Each number is 128 + 24 x the weight over its row's rms, rounded and kept within 0 to 255. Layers, rows and columns count from 0. Numbers have three digits each. The size before them is the row's rms in percent of the matrix's.

# layer 5 MLP down (transposed), 3072x768, rms 0.0224, rows 1052-1158, columns 64-127
102:099125127094108125135130159136144139135115128113124115127111124073155109182124117120113123173099170091112126133146102123123102122119104092119153143092149115104103122187121151135123118148169096
102:115089127120176119185147111174153162139092118120163125155137088117099142149134132100137102134151109135067127141141146092154110104115098131121142093129164112125149102116152125126131165119110177
100:165126156132136114119125123168123123180136149123135149075145162110109157156156095110153095134160101130135124119119172091130149160131158155135132108138099140096141119127113143158173132119116180
101:131086176056105153168111124143074128104101115118081129093132147163105115135128141110147138108098152128145106190134135107125160081126073111124113147136118095085110125154137175160145120115121137
089:149115136099163101122075160134101197153145127117121132099131112091094070109131135129144115156094145114097123101139097146129130109136144137158156131156134151144090134133126096098192114087103121
084:105112157088105150138096148123058082118128095133150144148120126143125134134196116141142120114108122136129098125115080150137117106146090135141109121128126178139126149150145143130114146090133155
097:142117141082093161189139085095145119181137120140142141166135116149108107178123131141093082076109135109149168166159113127130156115160093130121090113119123173125138119146133126148142113135079126
101:119125144156118192120114123120144147168105086118143149159168119148100109115136139147127112103110107115144128082129124109139155118123105085119097123120152114122119150105130106128121150119165083
105:095082146112110116094100062177113117082066141118135137140111144100111061117150158123114134097087144110118156138163124123104109115112147141117091179129143127144084090114162136142159103123171100
111:089136188160124135188139119141127169161186143107148095168139096108099169143113153124148120125089148087124105151098109124116162155112102167159134152106126147134120142159124150190135133067062169
090:091132138084137139120131127119078118138118141172119136116147135121110144123163161144114137113139138147149093123126097139146119107162114161118126150133095128100156096160169141129156161106140137
099:139150140172105165104161156143111147114167157128156156134150153123129142126099136158148146120096156149162106077138152131161093143161163152114079132124136131133107133082127138103092125105135137
095:141139104126105127162101132086142160086120109164155127090159142139132163117117131129121102113139153109176110116132168136135152121115138142145153119134102166143114105166124160093112102134123123
098:139160165121128144124119159128119143103097104137127087107149119190135163114125144120126140048147135104102099121143092058140131111157103089130151135123128104123132092150132119118146061105093127
094:146120126116123155112115111131144113118108163103137130111139170119104129110182111121147127127135116100148112133094132136141138116130135110123127144151122155165098081118135130097125154100129118
101:106100143131146135118117149153148105110105109087111130116146113135143133138127135145129115154209128124148118169152134104141080124136131102124133150097134161127130100121137091120145094174128144
094:110100133133143086131155140109098103113138126124176151154120109079107142135161178136167149115096149172148168132155110129155097108164143132092129148121151081123113152120141139124121147133102122
100:152130116128106080160119092134123119132135126143135112168128124135126113130100136086134139117108097149142104138109094171090120101130149138174169129116110120138154108113101132140093089119117117
102:162186188132149098062131145161133150096155132100139136161166132130182150097112120135103121142108097116118137146156141120142135163146163142109110148169095157138106177145140142133114164119095131
102:088132130096114084112142136139152088151123133109141100116109160136126094143092131086125122153131122134127164171115132158162082113131113174146084125128129096161123094162150130146150122114064173
096:095159107171122127114102147125137121157136142149169092111118122164149077117140101146130114154121171161109128135151107168142127127124168154116094123158110163121130161124121121124131109143137113
095:144140093148147095136157130160145107137138087147141114107090115120113116103088148103134074131119128132115136153141161100118123157111167098089137129110128150126169142130101119088075136124110141
088:119090143120149150146109136105093190090101118133114164124119126098114126108144131128094153095145154122134105120076105122162071087151112110132164141118135101101088131071121143125144132123145128
100:115122148134158131147114114114172114155092130115118129116101125111145119068142092147063094131119132134148122125132150122120096114126140076091108164122178119162154109104127155097074076111137123
100:130098121127147166152136144125106150116096135132126108133130095112130146145122131113153117143105148162156178115134082129125094094135139113132162124137112128105139106179121174122110090178104130
104:146112132138107108094103137131084165138118108111100143133138112106118100142185144142117103147119132134130123142123138140110161157101143114154142102120110152132119150153089151113166117099080139
108:121152126164085107111116090149138115148120110082139109125128117113122126072141166125164122131175134129129189143126130172129112146128175147088162076096132136142183097133137128142149115165126161
090:141105104145097105118098121126119117113140093088108105095103118116085099154104151140121146153125112131152135145104128135132118120097131131098152153131140128143159127169143153101143126113145121
102:103130136215083151128131133131109158070098127153143166128079075127108121086158148135120119134151114149137111126139140171090156134170130127160130148095135129148097109147131159085101108085148139
092:150137145139151140125147161095150172147156110115109089110121133161105158132113143078152130147142139184121127119125136143127111103142140137118106173127142126107111133138153083133162175176137118
100:098135118166122158117087115155131147131097170079126143156140150123106085151075119149172123126136114130132125133154124092139166123131106108167139145119126134144145168138128166130156122130128113
108:126129142115137112125147130103119101127153130149095100127095160159165101131140143121115116117106121157111150122146096096123159136132157080094091184114127136115120102118124141125125097095132109
104:166149128136133130067126123181124120117128142156103129116151133100092150118150130101114137127125141109164150075180176090149113119140120086127080141137127133115086133101103160120163169138174057
097:141069156099137140162099175143088130162142148102105114159111081156106130130123136098097180111094153151131109119102148134170108139141094150119142076081130094166103113117102126115177067121165085
101:091122122155107097137111158123155112125146139123112112123123172090101134104114069098139122128149128085152113156132105107127109098123123126115117136165155108139122081113125106134100106123121112
103:155145106107069117105084167104131096136142141087162090142139097167138194142105110122116138119150097166123152146134112131149125125122113114086137131131172109152159106154144109079108144134117152
121:132146111161117149115129126168092138117115124145111115139106173118148133129101110135121176138139145132116140110114130120094145125112143113073142141127087055130112106108128096118141169130106114
097:151181119152091134130140167131110130103156114162102152096145113128100076081107129133143144121111155119107114106137159071150135149127110133124150140134125174122134146110129116160142184132108177
097:123141143155165098112126142093154131183116108112117142141164120128137068152125146097128143095157097140137105115098132153101125117131133127123118143150102126128092103149135102123135130111118143
091:137143154143164139117115140131053134163145129210162143138095110158133096141169115156134119130171102111111146112135080126070157145141117137105122109125150111086107113099160148131144139150120102
116:147139100120118127150154103143136141119115129112157144162161132093158118130080137164130143120093107097134146147104143104110120165150119094126132124177170133137128135134093148114110114115109120
105:114156076120125134097170102102100167090126076103118119136137134130126119080135104121118106117154171167136148146071157087121134128112128112104114187137149119103178082141127106187151147143123124
103:144129122138083117112129176111112158156101133155116168124102151120128147091213125120150129118153154138146123134166162119117170150123115187094107054166125089101106130115140117123142164115095117
092:113100115113109113122100134128135173158162127094121113132109116128075115151146160124071103108141132117125092109094157126122150105104133112119095122072129093121109160117103087094155116158124140
110:131123097143112127095168127141135131125130150139128134110114112121155119128129126106132124141116082111108148129110152164159112145117164126104133140125170155118154137156125099106145130138128097
091:165107122130113128121123118137110136103158134108135141125127125148122102126124116130152134111140059157148144154164141095099144104134130134117084142156126080148170121115099103100183139119115119
114:112122100131077137115113136126121120103132149123140116149107143122080157125139141133127107121136138172138157143121135152128138144115132105153146121157150110139143131160161154105125165107139146
098:171150128105107119099110099151079133121106101111158114122123112122126148113115121134136120123095114136161132122109122129131170136150128122107096127196120163181092109167103099133130150124150105
102:155135115122120124137124175158132117150143107152134133111090120146122134130138113113150135135117116118112115160153120134149129131150149124148115126130146097096154116114087112130122087107073128
104:129138071138108124186149143113162093153117123101140118165129049111104135160165135153123129120095130121145121113136104135122129136135150123119145131157137110106144094167137173140176116126158097
093:155137143146114126105152124123116161097180142137105128121125083125169111180149109109191096136136127119120132124109096172109089170103122161102142118139139129116127151123162110111138116146121117
083:102148112137114113085150122117155131150081108132086146052113138126115125140133131114111119102106123122157098113174127171135118106120142155149121100130138116133076142086097107139114127117146127
101:127158110116138116139147085131118113134175116139140162133129135138140081156093159157125154135108161114127120141145186131125106109101120135117076123151158182148142123127131101138152174119157146
096:145134082125154143106094121096115140117111076098142143141110118140145123133115137129131115151134086143139138111123096149108121127110172144137081107098139146137110153124140086112159122128117133
118:110149132171160104062144146154134131114145160125119152094143132133161157126172071096131128140079170078149115121122112042163132206122128138121131155131120130109141122137135124104110127142106138
088:138133117126083138121139137116141143115103131123136143155123149145117126103098107127101128144135133123126188118139106120142147125153086098139167143087112131161143105120135121136123089145111174
095:132127128152130098147160153102127066155125088110132118139167160128105084181134154167147133092154144134134137112142125148112154080118161078158111111097154135135125095115139133107170123077150150
102:088105129102129130128156136130090102133116103163135157128135134115143188118114117127074108078119155120183152143126102140103147161111109147127088146116140111093071101111132097176131134132139109
100:110113127178100134143072143137129120152138099159130157113151143115118139146100140115178129164131128139146137158127105144117108095121155112138060142093120175096127121093144145150125112101108129
098:144069101128139125164166156150146150126129168142071157103141125150103149140120148099111098107116107138086109109154065163143114121114185147122139106124149144134068161120129139147138146117121129
094:177148092164125082142070121111045137097152116176150146137133126100125112134176161127122171129142095107185131098113133134105153112121149189100120126128111121129078138125125118126139104120128072
085:113130140134156127121132084136180140084106125106118090161152104135152127128121117132166195083114141100135118129101135116127139125101086123130125137117099171127132076125155105138112169121105149
093:112117144140112084137123129124146119128128106169126143155105105190119139143158108122103147137152112109136164074126115127136154129150114104128097129125136107125121152160124106083119138073123108
109:101133116123107138122181132115090118118131179128136154158113076118091154080135105165136146163115155147091144077179130137130155125130164130127129149142120125113158143160129165107152150134118145
095:119113153091095097151163157128103103143168175162116126161107125115084151150199106090096136150092113167152140108105158118160101140134144137118203157143155145151122164107146145129152125096102126
105:109107126140149131109117107139146118191149106158142122115142142167169154133085080111146103109131116122134124163147146113108192149098139120132130129149180149116124138155092139126110121133161128
101:108112145150096154149146116100120106122127128135147145117129134139094142104114113152091108125119129094124113112069167093106176081134116116148123159098109129111188138104102140167098141120124123
102:099132115097125137157074145130113141119086116126124148126120100178116155124137161129125114130118152109116139115131088172129147132149131109136114122108162144112128099112115111129152135157130129
107:122140105120130161067110114151135161160126140163167146095137106154137128173130132112101100144116129113140163097092178124129186120145131100101119123156112129147096157081119143153128154102141154
099:155159137143107142109118131111117121118135136127126122130123092133160099126134128116093062149121105134124138114106114145099118133134123158147126085146125165160130131100128146152100141128126104
100:121095127109137146147162123082097147205142122122082157143095125145127086086121116111146120094177110135151139112134121111123144102107129142186111143113116111100126165126110115082145107153148111
100:107118145096149171147131097100146126141100129129133084141164163139149171114137124115144050108112131109098102089111137139142145153132123134124114116120150118134136159120105104117130141152111134
104:149061135130179151164167130182149127106122134101112104153133112129152169139136092133122152087155141126115095119136136102100120111164165120105139161103143135157085145083134144125117114114133120
101:133149102082124164101136141105119162124132101115116133140133180118146130164159148147110114091145123129148064167125095143109172121113139098162099129147141151146158125110118168111091145171089071
093:139131104154156151129109149132137157080141153162132145101130153116137166133122103109124122109117114111151103127139122132119139141093126136146123102180123191110177154131102114071107136106120139
091:118129119120104126144152132133117128149138108087116110106107139149174121149152145125106139147157152143103156110127118141118137121163167118113118132106101106155147126139127122136165093133118112
100:105096148155097137150086191146079114120163171121091126126094077136141117104110126105151083125168149155127103120100117134074108143113149162097134095078131167128105144154111152093131135083149152
096:135134103112100155138117104126140124132102142077153146130126158103078152122149093121102140123147160151116160110102086110117125095132104149159105095101114125108105094131153180077153136139140138
091:100099112105133120110087137127173127096146130107098140159114113086141108183107147106170129129150117141155166172113135095133152135100121136137169114152116113123087109125130111108128119117133107
091:132169153141132151129152134112100099079134117138108116142100119165148114168129076104138135123112114083136129107122145120123105098094119103113120160126130171149158164116151193108168108099122137
091:106097122134143127166159113130087123119150129133154154173141157116135135062137124140093060138097147091125118125113166133092153135134124136131147079146109168123195121123120136140115116143091131
103:145107110099132136138150141104130093135146141134096108095098119143121126110126125115104091120139158127137089119150084127135104141133112097089121120121166140083114131142110152123103136141079120
111:085155144182125179135122150108133132135116129157102119090116126146105081112128104121094081126123097124121141096138146098173162112133081126147144116120108114132136134158127096140136092127149100
092:135126128130118114109115116130116159130120134129109156159125091091077096143141145136157113093160139135094142161154137132160118110136134164111164092142128098126149143176099161123112140115111097
097:170132101146095178124139073084113113108147141139112144106137118125134090139148139146143113086105137172145139138140148147119110127115107127139167094132129124101170128171143111097098124160117204
101:130153106128120137105165108085141160127135111138152114143156144159186113117136078123151113134126170100117130163114146087133124124145117083111164144133133157120152106112122099097147103099131106
103:109101125110135095145099163130102146159121099099153196146161110147161111156104121140128133109150156088162137118144163100149125116116153080081101122128111126156149101140136095121191119146145123
097:137119142108136098117143133108160096107130137115119140166112131168128070165128107162114113103156118144129122153159146139115131146056107088095125110131070128096139178091101148111133112133155151
104:165123148145127131118125167115113127148134125136115090151118103158125134133100142151203164130141152151139158146153139115080133112148162110137114160089119131121101156142167129131125104126111087
103:141148129142134119132097086116139120112102103130121151152128094139109144162141175102102062127126140108091137109113126125122156133129110138146117131164108109138089117121114120125122142146124092
102:120118060105157179053146114158122132092132162088153091169089139136150152148103132095108127095141109134139142129117127157094081104152096107115117136125186126128141093109109081116157129129149150
102:127162144140080141143140108139153069111155124107161131120164109081134154126111155183152155118133169144127146134128128114114136120128117117120132107129147106111130123113093118115136144125097120
097:128134097092129185145146140127152133141145118109143080131123151131109139121135101114101100146148129141146078110125133185103110145108139130080061161091156120125145169144164084119130151114099111
089:102118138110117119142171151151133153153112144092093130114122085072128137094134092092124104094130150133107108088158108136138122131116135086166093160129137126156147102086106126159123128112118148
092:108149125165121082144116117114136113079141128150180130142098148133096104131119157151112120163160163145116108177155130130167124093134130175143110124146105157073127144090122130160142128071104090
091:140106122128118139122142101115094105122108102108129133109134145134094105129168097111113103167175077103107086139133139101084109145109156120185115120152108099085105130170113123109168188145103146
090:126137144139087124114122106147145129098142138093098134141116125147077126123138114118176122118123144124123129117148113121127097112145094123130126125131131162100139134161144136148153150105128146
093:103169139135096110129198161088125131069107149125111125112114114140188122158141118149120120157122123126159093159102112156089104118136153133106186111118138183174150108086149151154133152109144137
090:146126109119148102123172101143138140115179094071119138111124130123149118140144132135116120161092133104111115152137101135137083087131169118147155108127144146063118115149089116148143153126123097
105:108157121144130149131155134104087132167138129148161130102137111133137149135194151146132170077116133098085101113119138086077115118163109132140113113204135141133134120133148127125135125081119085
114:122106129121101111117165116171158168151134130125182130137116146103155148139152122119132082106088146118119091144159090155105105129114103125130103137111184106096159168136118120163104140131064122
095:155178144129099105132072137144105097128087074141129131114112101111160146127140155133159141112158127111111163141175148176146094157160137140100142128096105132106150126136121171145143098118122155
100:166146143093162141115134135123142129139145111139096109118168120166099193128133116144198129094112109128141125152086105139121143192131147121110135169111147103189157173142128156134135131107131135
112:161120062107119161159154097147084115113114146118163131148119127129148139171121128115114092145089130110104180073120161111122173155124130115131154131192103115111135131127145122071089137147122143
101:116126131138111108119111120113105149133147096159124108140123135073108114127135147099126122155124185145129146149118114145108141104108181090118140130163105110115153094103104099185123129142104140
092:120112108118135131143169124133131133108094139102120096104149134121173159104135129129133128137106095120065094129096127115128118132158153067108104152109141139148148153147106180137164130097123146
103:127096126134063073117113188135162129139095103104132147142125123157130126129085126124118152140122143156115152147131110144124103107155147107163141126118115158157153154144125186142122108110139162
# layer 5 MLP up, 3072x768, rms 0.0372, rows 1053-1159, columns 64-127
105:129139171112102135093172117105130106110094125154135101147122091133122133119139111165152106116141093118127135133157139149146187158148111160157107149120098096136139161142117149127129110135115177
099:140075092128155124119152098127140127119083171130089129131120134121122114127124117092124113141114123087137096117167125159132124101133085099107120138128148114059125099161141157106121122154141131
094:151121083169146133112146127097149090140114112147117143108146133090142129138098137161137139117110113145123159143121145146153124129137166116093136167141149140137151140157106134108123104121139123
089:108130135156086099159194156138127085137108101125141114152179133149143162111108115156124140134119100126133102154129126121194110140145122151123105139119164121108145115137128163119101141123136151
101:113156151124165118129143089114122146142148175132138066101132144111080104126126145146075115155148174124110162140106070081167137126131151137120189166132091100119130095116148166119131165122121128
100:123112119171123176114129144135110114138131104124127109158150181173128122118146146160129146155125077138133137142142054089133111099140117130149134113144128067143174137110130161103145146107152141
099:165119153120088127119154155130123106119144179128178078109126131136132113126127137135115138188154128156140086186121180190102130142161115108114161139141121114100155149131127109102160112116156147
101:174145132162146119116123118163180117139085138145107148126081083101115119178102135100142132103133141097093092113143052123110175158101109170158123131172093129107096128131145149159131121109143148
109:109148094124140152110131120134117076150111136156148124125141107129099114124111138152132124138161108147142120147094121146162159117138114150135111136162100128120156195157138153087106158142142126
107:139109181126140120097123131138111132160129126103125094150148118134109107129113140192120157162164166110135135148114126097146170119128094137155159111127126113107084122118161134159120112129154143
098:107147124149115078146093112121123098115125138095083109198119177117151114145134142153097158130134138140146117134151090110133134099128097124112140117158124092124171105140131172097114114126128139
088:110084150144169125122116111165124118111115154123095086100120132141145087141131150100106138096123135106092148138150107119156107129156103183133127175138102105111087176144125126110132137127146107
092:124089136138159113176127114116142107143104142084104114171107138109111074128136131116116135104126174109125136139136099163119113128144127126135129156091137123106111115121149128151135145061102160
096:138100126136129120127105142134128060120137101130106133135108145125098150095129102103142115112122106114183092134133132129157162087114147152162138123083107067133111183136121124124170149169121196
095:128122140147131155162136094110156126137110140131149150088092131122123138114108172140136120109136148193108077140133121097132114135098173137172178127193125105115137173169117166079097141131154104
099:145148120137130147127132115147142150114109133110114151143124160108126125155109080113116150202100113109097105092159139136122142140128142146183156114143125155092132097115148092120117137145121145
102:125152163133164161109129135147124124130137133086090123103172131108103107161150097153092082149113170134119128146160118130126171101158083137161146121103130113129147150134157115117118129162147116
099:129137147142127177135118089124118103157114163191137101129131189117109123148163114128134125121160133128138111153112087128126129120131106130144171117138137117126154130110128136138112108109128110
106:115148141119116113120165123138088141122158116164160152117149114117128130101140136122122121119127114167099095158143075085138103132116109092116164119138079126114152109088173125133120157117113161
101:107143159158142151081147068153124114098107115084118119144108130185137141111130132097148142125093105128181138163121113059133142119138129146153139145124153092109153126116164117089148132132162102
100:089147140183139139133111111127140138075087184109108126127123145097149125123125124146105097091141149122104104120130115107140129108092105110132140110135125144107117137159147134133126096118197147
101:152101169166136163151127106187149090126105121113164142147162119119100084136078152105110133161095123130093145178163100109137151143116132124119172140139122116143123128104144162112120099109130112
093:146181126131114160097134129111138141110148114094071100100148147141077102150159124102106159132101104145117129124156113134131149115105128132166147108138144177126122153187134129134142120161086120
100:121121127196099144086156179086142099132156140128106109112078140085129134174129146069112093140169110122132118121141101093140156155159116136112135175133129128159100135126128158127153132108127130
102:144128090146127128129130134121131119075128117143159089124110127174120151124031123131119127124150130126104123153126162154140144150106138125138109152172140141126116167100157132163085082112160112
103:076113134117148123152153142107131139118132125154101145116159119145141090149099102172111118107145120116143127106155119126146164133132109104197091175133080111084111099114164159118125154117116112
100:142103090153130135128130122142130152146114101140095145147135134148144117147113126147068120153126146127142101098104134117127152110160137129101109112164105118150173155096140145139150152165112148
099:136116101125118110164147161131146095152111170151145203137151155157167124122089092127179109173158113070147128108143080142148106134145110125083134081156135110103094154129114138161191137126127157
094:100126101155170159139174128138146137121132142107145106098126141124116119115127105151063100136132129085138119105111114134116093125094087125123129108155105091141133159187159099105145107107108148
102:093147161151127167122196135171116118159115113194135131087124140139123148074138133093140109144156142113098131133159118134100099102153150148171146129129109108186114125155155155104117131141100171
104:138091143161133169131151085158118140150092107161075137130141127097085117127126125145133117132112110141107159129118139159139118108119099185136158118144117105140152159115140166104120140157124137
101:096142150160120135126133151126107128086150114087121109139128121163101158117125125164109145127109101130124138101110134136125151163104181157136144177135080089112131136111117135112133158150114147
103:161140083159152118100138119157116123111169162116154133120103162128113135099152181117163098177117105138128116155108137096135164151152155142154110151134100135118073137106107145098114160142060109
105:152103170123159117123141103129134085112158099129116162160117141122106115162094120138133123143152156135143137091141137112115177133142126158098055110137159118109130114153132106106145137128103132
103:114105061141151143145121069110105122098115119130130208138125166147116090123118093121160110140142117097183089097147150141112137114156118096097102111111132091113143152112130116136147150156152145
110:109106145134147120107127098177105111140138132144108129154134162125119125098124119116118104148141097086118115117133143142152158098163137172129161144119077091133133146164152126109110169122113114
106:114080147154150091134140132143119099112115126117144125149146172109136100094119083154151070123141101107152119122113124155137169123147097151120156172100129135093082111160127116128125116120157130
095:070085150129134162116148141168181120081134169091149090151147113135127085097117146100131124098151149128105123153124127125145122138129112101102128126125141120130160102104151124131125123170083189
098:127116157153127142099169094121122134094142130124148086159159112112130137125137126163145144137143128111157151119112075161125118103124134153146136097121177128133129136133129118133133142167172194
112:079102173130171160115134135146145105139082134191139111140105140153130138126103175129117125191144091145110080147131085123155163118112112144126179127185105169137151102094161108120129161168120126
104:132118152105151103117105127159152115136114138172100159108151147104115116136108130113131110142128106105112098143126120121138128115134082124161119118132116103153130135135143116123106157132135134
096:143120105155130115181123142101136139112143116119076146164127099132139123105049109107108122137097136110149133125114104119120155101135150101115126175160126181104139131129151112130134131139146116
094:119122117124094155139141107134119096119089137140135167109145199174160142153135059121115126137103135122124123125156135144119107097140139130137135088107098149116132136146149153127088124139104164
102:099157158171119147105075136113134128161144124161121188130154136131142093117076172130160140103091154142111092138187112106115123117165120144164098119118073146119121126152100137131109125126106139
094:102150157164128111140145124133121139170120104144155122143116150135118128106101169137102148125105150097103113165108092097143136161124124141152145108131147126121083154128158127137119130134116096
105:130098140187107145092140129131141108121126147117122156113161151152095106124129112102152120109149109124151110128149077099096138102196115132168140065143116125145147136123111108102187152096129188
104:136120143143136093107087149120126140176125099160108177103129105134109078136114124157142134146154165119158139136157162117145172110148109142115142096149140126140143136142101108137124112108141130
100:123105105121129121130194109163153119104122131139084114127115102095142116086129130138107129144135152137206131139078146090192095133121102121118112189098135106163146139122176146135111117143152144
099:100110138094108127110135147122111077146134126176140132160121138144127092152124145142132150124153086055097138177101144119135124139133067136121098101173118130108165128131118085130085124146114128
096:175070101124169178119146130112109141091111139132127147127159123108086148104114110128085115139141111095129118108139143121114164127106056098106147152195080108113105126157114137150139100142147119
094:114083136129128109142160144103135103101140158114156112151117145129078147155127092122110119155155132104074139140114142087124101094180116114113112141096109105122141170154151183126148091111177143
099:152098133115115117061158125133127104138138157154118085110122155120078105090108116135107120157134103120142112122187129160144147105153144090119113169119129086053116153106095154121131137104121104
100:101106170134163128161178152123098089111141132145151167140167136130129113111124120125098143141174113089160148163129125078157152109138119099122126123174100092091119103119153150126146113138121138
110:110121103137142141087156153150130119126145130150129108111166139095144114145128144120092105149152083112134151099141128161137121114114125143116104124182129102105158126084123149123135198138142124
090:126133122129151133141146159141119134099102101137096138135097140120159122137159126124103135148123137108151115081103144146119125163191117150113111154144106111103146167149165115113146138146123127
093:165126130134132134157088050137154121104119166158142077166132181086151139076108065122095149121120122121107161106136152141165108116127108151139143117158151100136157114161097116186136129158144092
091:122101105112161143130095112130155118109128118124192164130150133128061120137112118155146122132128085140069094123171131124150134116174158111120151126133090134132132160155140173127143125131118156
095:123126112132158122149136092168122119115137127156135175115162133151106119110098107137132117109146131081131154097161112084160140137115097183119096082122158087102146145204162153127113148122116106
096:132143128135127078131107105123147085072113094132161149183159084098151139089088112176129121145116126120143125146148154119121087167104134124110145106144091126127163117139118163118126150092149131
096:110118161145159145103168151132091129087124176084118146120159132128134110083121143122124156149118187124102117170113101141155115162146119139146156163150120090121120158149133121194122150124132102
097:137140144126103145115108093151140100161134128135112109101138140124098122131106072126138085110191076153130082110126134160175125151120148142185145102136120080133128157110163112084138113093098135
099:118133096138119144130132128148141117120128188091093129136136156101154118126132129099136127133120130176134118183110108122167116141102097150126182144116137130131168076114132159132125124168158164
106:134094105122136099136150165120138143099125127128130129127154115144124086129137090186126137121135115130126091132142128120131143144107122149098138143109129115058071139142143128125109109085119096
100:093140113112145107104157129166114134107106157101126124122153108149147136137128114174103160175134133120141124117137147093112138128136124127080126183145108113105141124130162122158104132115115160
098:113123104151165148125102116096116127078132178100100144132105106098136140150134145128117132141100100123119144096151136169155120097096079144112108153129127130125146108126133109104146112131089098
104:127142083128144156126122116147097110100131158156105113139119122122069121166122133126078107117133127107113112116157117114153136110128107120112128121142126137148122152165139117120140134093113163
108:127143124185149115128120086120103140122107164166148124124138107155144109136102108175133151135109092121155094106118135092143126127169116159142137128149072172123158131106163110115124129156143158
104:134081121137151085150095120125153111071134131082118123112079127103113100152140085139151130124162159148149114135089107152157140125153097154137130170142129152106112122157165145151084140142155099
102:092138118146126138118152125115135151142109127104098128115136105138141142143153135129097139145146151149144114105115155140111149139169145146129162159127148118090147142144177146148144122113145131
106:108125149140143188108133086149176143105127122144164085109101111128153099136106118162135148200118139167112182130106164120112129178161081133132099119149099104097133118130175126144121119071142154
095:163153126163158134120146135155145116143116144122118161137099162122084110136132122186081162152154145097159145099149133152123130138151091130115100145116084108146116124134126116112131143108146153
105:089098109145165177100117125095116141117151149169125121148147145136145133133134119129116120128150127121087110145115129084148134136101129146134140165173112097086101142124124110116127160106116151
094:111120139119164149096162157144183128164130188124134088160102126132130092126075132109126137174147107142116154095162158124156126122127106130076161130103145110132103127136202101085121092085161104
096:088147144141120148124114137147145125177116124135144114148089119178120132107120145098122183141200134176109129112132140142180130100187135158118108150141122142136103102137127155113125143160162099
091:183102140089148142122086110172119171150093186177110082142133076118071124088142150196170092168124161165167138161165154114115110132124124104139120154171116129145093161128135190109154130134114122
101:132108129111128114144154135138126103085115143105149165129148140147070120110139143160129124152142133134116124132153115114128104093135123090140138146101119126084115126110118167071189125127148156
100:104149091133154157148191131111124148184133115130135151141103123144159118109119127145109109163143171062108151141159111095149161114161077141090109161143162193119154183122143081150142102152154157
087:130143152120125097147161146129115101144121080120122171119139169139143135117139139153134115123130125133135102114160146117142123096131096142126150133169136099122146113145117101135133150152176119
099:110134122125136114155107104149133137159096143151160125119136132120156119058131126157137109136157139162105106110143112132118150124160157145145121098144112121117135159112101110137104160157122124
099:129094150153145091125134104170128101156080131121109161110151145123138085117129134135160172142184123113139126186123138071194084134132140118115120099106160150108109145111134152128122148109185134
095:162120169137099111095120140158124119156110170131125158141148120150162101132137126142134141121122085144140136185094137123134131115156134141152121092161085106088124137121124120138145106136147128
108:165145154198097108163117090154109140097134112117141100168149135109151147116127124135119147145132132149078106142145149141170128163118156147153127161132102135150151127131102155114141109099178134
092:172147143140155136167163143125104125132123135121127124081181139145162123129114121117111161104131171122117112106109106122147126122140083126139144166103138128138109172127094134122168103154144139
095:149127103108127153136117142121145117163125153143150138140124148146111065165094096093150124175178139091106131075101156103153140112160130152128120177115132115078128111082111147100145137156141089
103:114103121177116118143109125140122100118107131130109132124147118176108144115124158118093126181143110119104166129171091136131184094115113080137126174149174129111116157112122136173139170101097110
099:125107134179127183102151141129089150135143140100078137143153127173120126160133134119116115136118164127129124107135151128116152135126116152123122125172125134106150127108112113142140148123122151
095:134108165138142112129124124185096153147133112117141112148171133157117119174139131136142129122106176130133106113177088127128086106162094146202141157128164115149134122153129140123093109115097107
099:175117135137113165188159114094169122122103095129143124136116164111133101176122183129126103116119092120152093124139090130159139086143099155117163090136112105124121117088111112109148119145116174
097:131143135123105130150125136129112145146155132117113111119135155153165091117144071125184156131093133111154110169142139129156123120120097179132148099123138162082162151110128107106124120144107109
099:146157191127136117105103118167121109136125115166081173112098129112123133084134142127118099131139127112114125166132157122098202120118138123104147092131115075144126129203126159092129147142110145
098:142113138112153114144117147113120128099071138091082113152121124108162140169091142074116116146154142140111090144173088103139173151106158127165128169191123134119126113126144109124142142140140117
089:100138143134120144090123157175145114132120117086093191116140113140147048118126116121100107152122128086156176135128136154119134130091112145150097123153142153138084115176151157090111110180073141
096:160150181179119143142116085167139128135105104159112145144083156154115145154145193102136136150107133139127138101139160105119128142188103184129159135154150099154105118115116146146126176139116107
098:090101120112125138109107112124126139074113103125117130168137143174148170144141109198130170121128084144135089148112158125114097152108113145120164130135150121142152143161143133122120113157133114
100:109137164162104160166125109170122142091138182155136128129126088129123141152113116144105165139140184166091161125133134167136106139157101131119133149136111108122095093119130165108135118096118158
098:187108093179145140114101118149125116099115077134100091114117116097096119112122113133112143105133117107106091132130094130151123123128143113147146135201135082164091161145079091136098154160096117
095:129077125142111178155122086132123074092136138098119130140182128146118102118110074159108111124147154109110140086119139098128122121112186117126090194134107140094125132108121112115143138144135120
097:135111169126105155111129111137099068103119145138134109162128118147178108121116098154159091137126142143147143165128159154099110144127118145157091161123097117107123138136146150132105083122161153
107:139108146129112135084143128165182116112121100093146121155152115129134104137146129150110136137124161130151127154161099107132108133182147134134137108144109136136122159171143179132136106134160144
105:119122143120109167127116138110164093111084111160138137128132121117099128139110140148158124120161136146126104158128125124107099104139135182142149110138132134158137107156128140124115091095155118
089:084100112109171148157182145110181114153138153119130137135114162128137128134085118111130125138106129147128098103127145126124129111095108119186137143152161159134121147139148112128136150107158103
100:110134117108137085119146136135162136146127160165135119178131126141174115161074125113088108137103131118147114125127109132157162091168106140114143146086117135122082134123133144136145165157133137
107:161149173124126123099136135168128118106124116121134140093127139140127134147165118173124136127113112112101125146147097120151130100137131185124120171159106155137128143126126107150150177099125139
099:140135154179132119161170117158108141117124175118088113130102141114125090130130100150153175089135127124134111124170102127110142116129119122161124120109095128132153138099137122098116105173123077
089:136152144136130112134087116134164124139114149157112171155088123121127076143136152114143145153090146095145161085140106129127166132132166157118098129115142138153101125190126123104140116150101109
104:146126112157168156124148073096135117076116125119140131185123158130135086152136104151138123123148151060165133143151098093128123137106057163148095144096128123137086109125128121128099092140136120
096:111107190142167092150119142130107098123107148097103169130118141120129115140107122145113108120175139129155114098126117128130148150155147149171103162106120138136099132131100099140128117132163094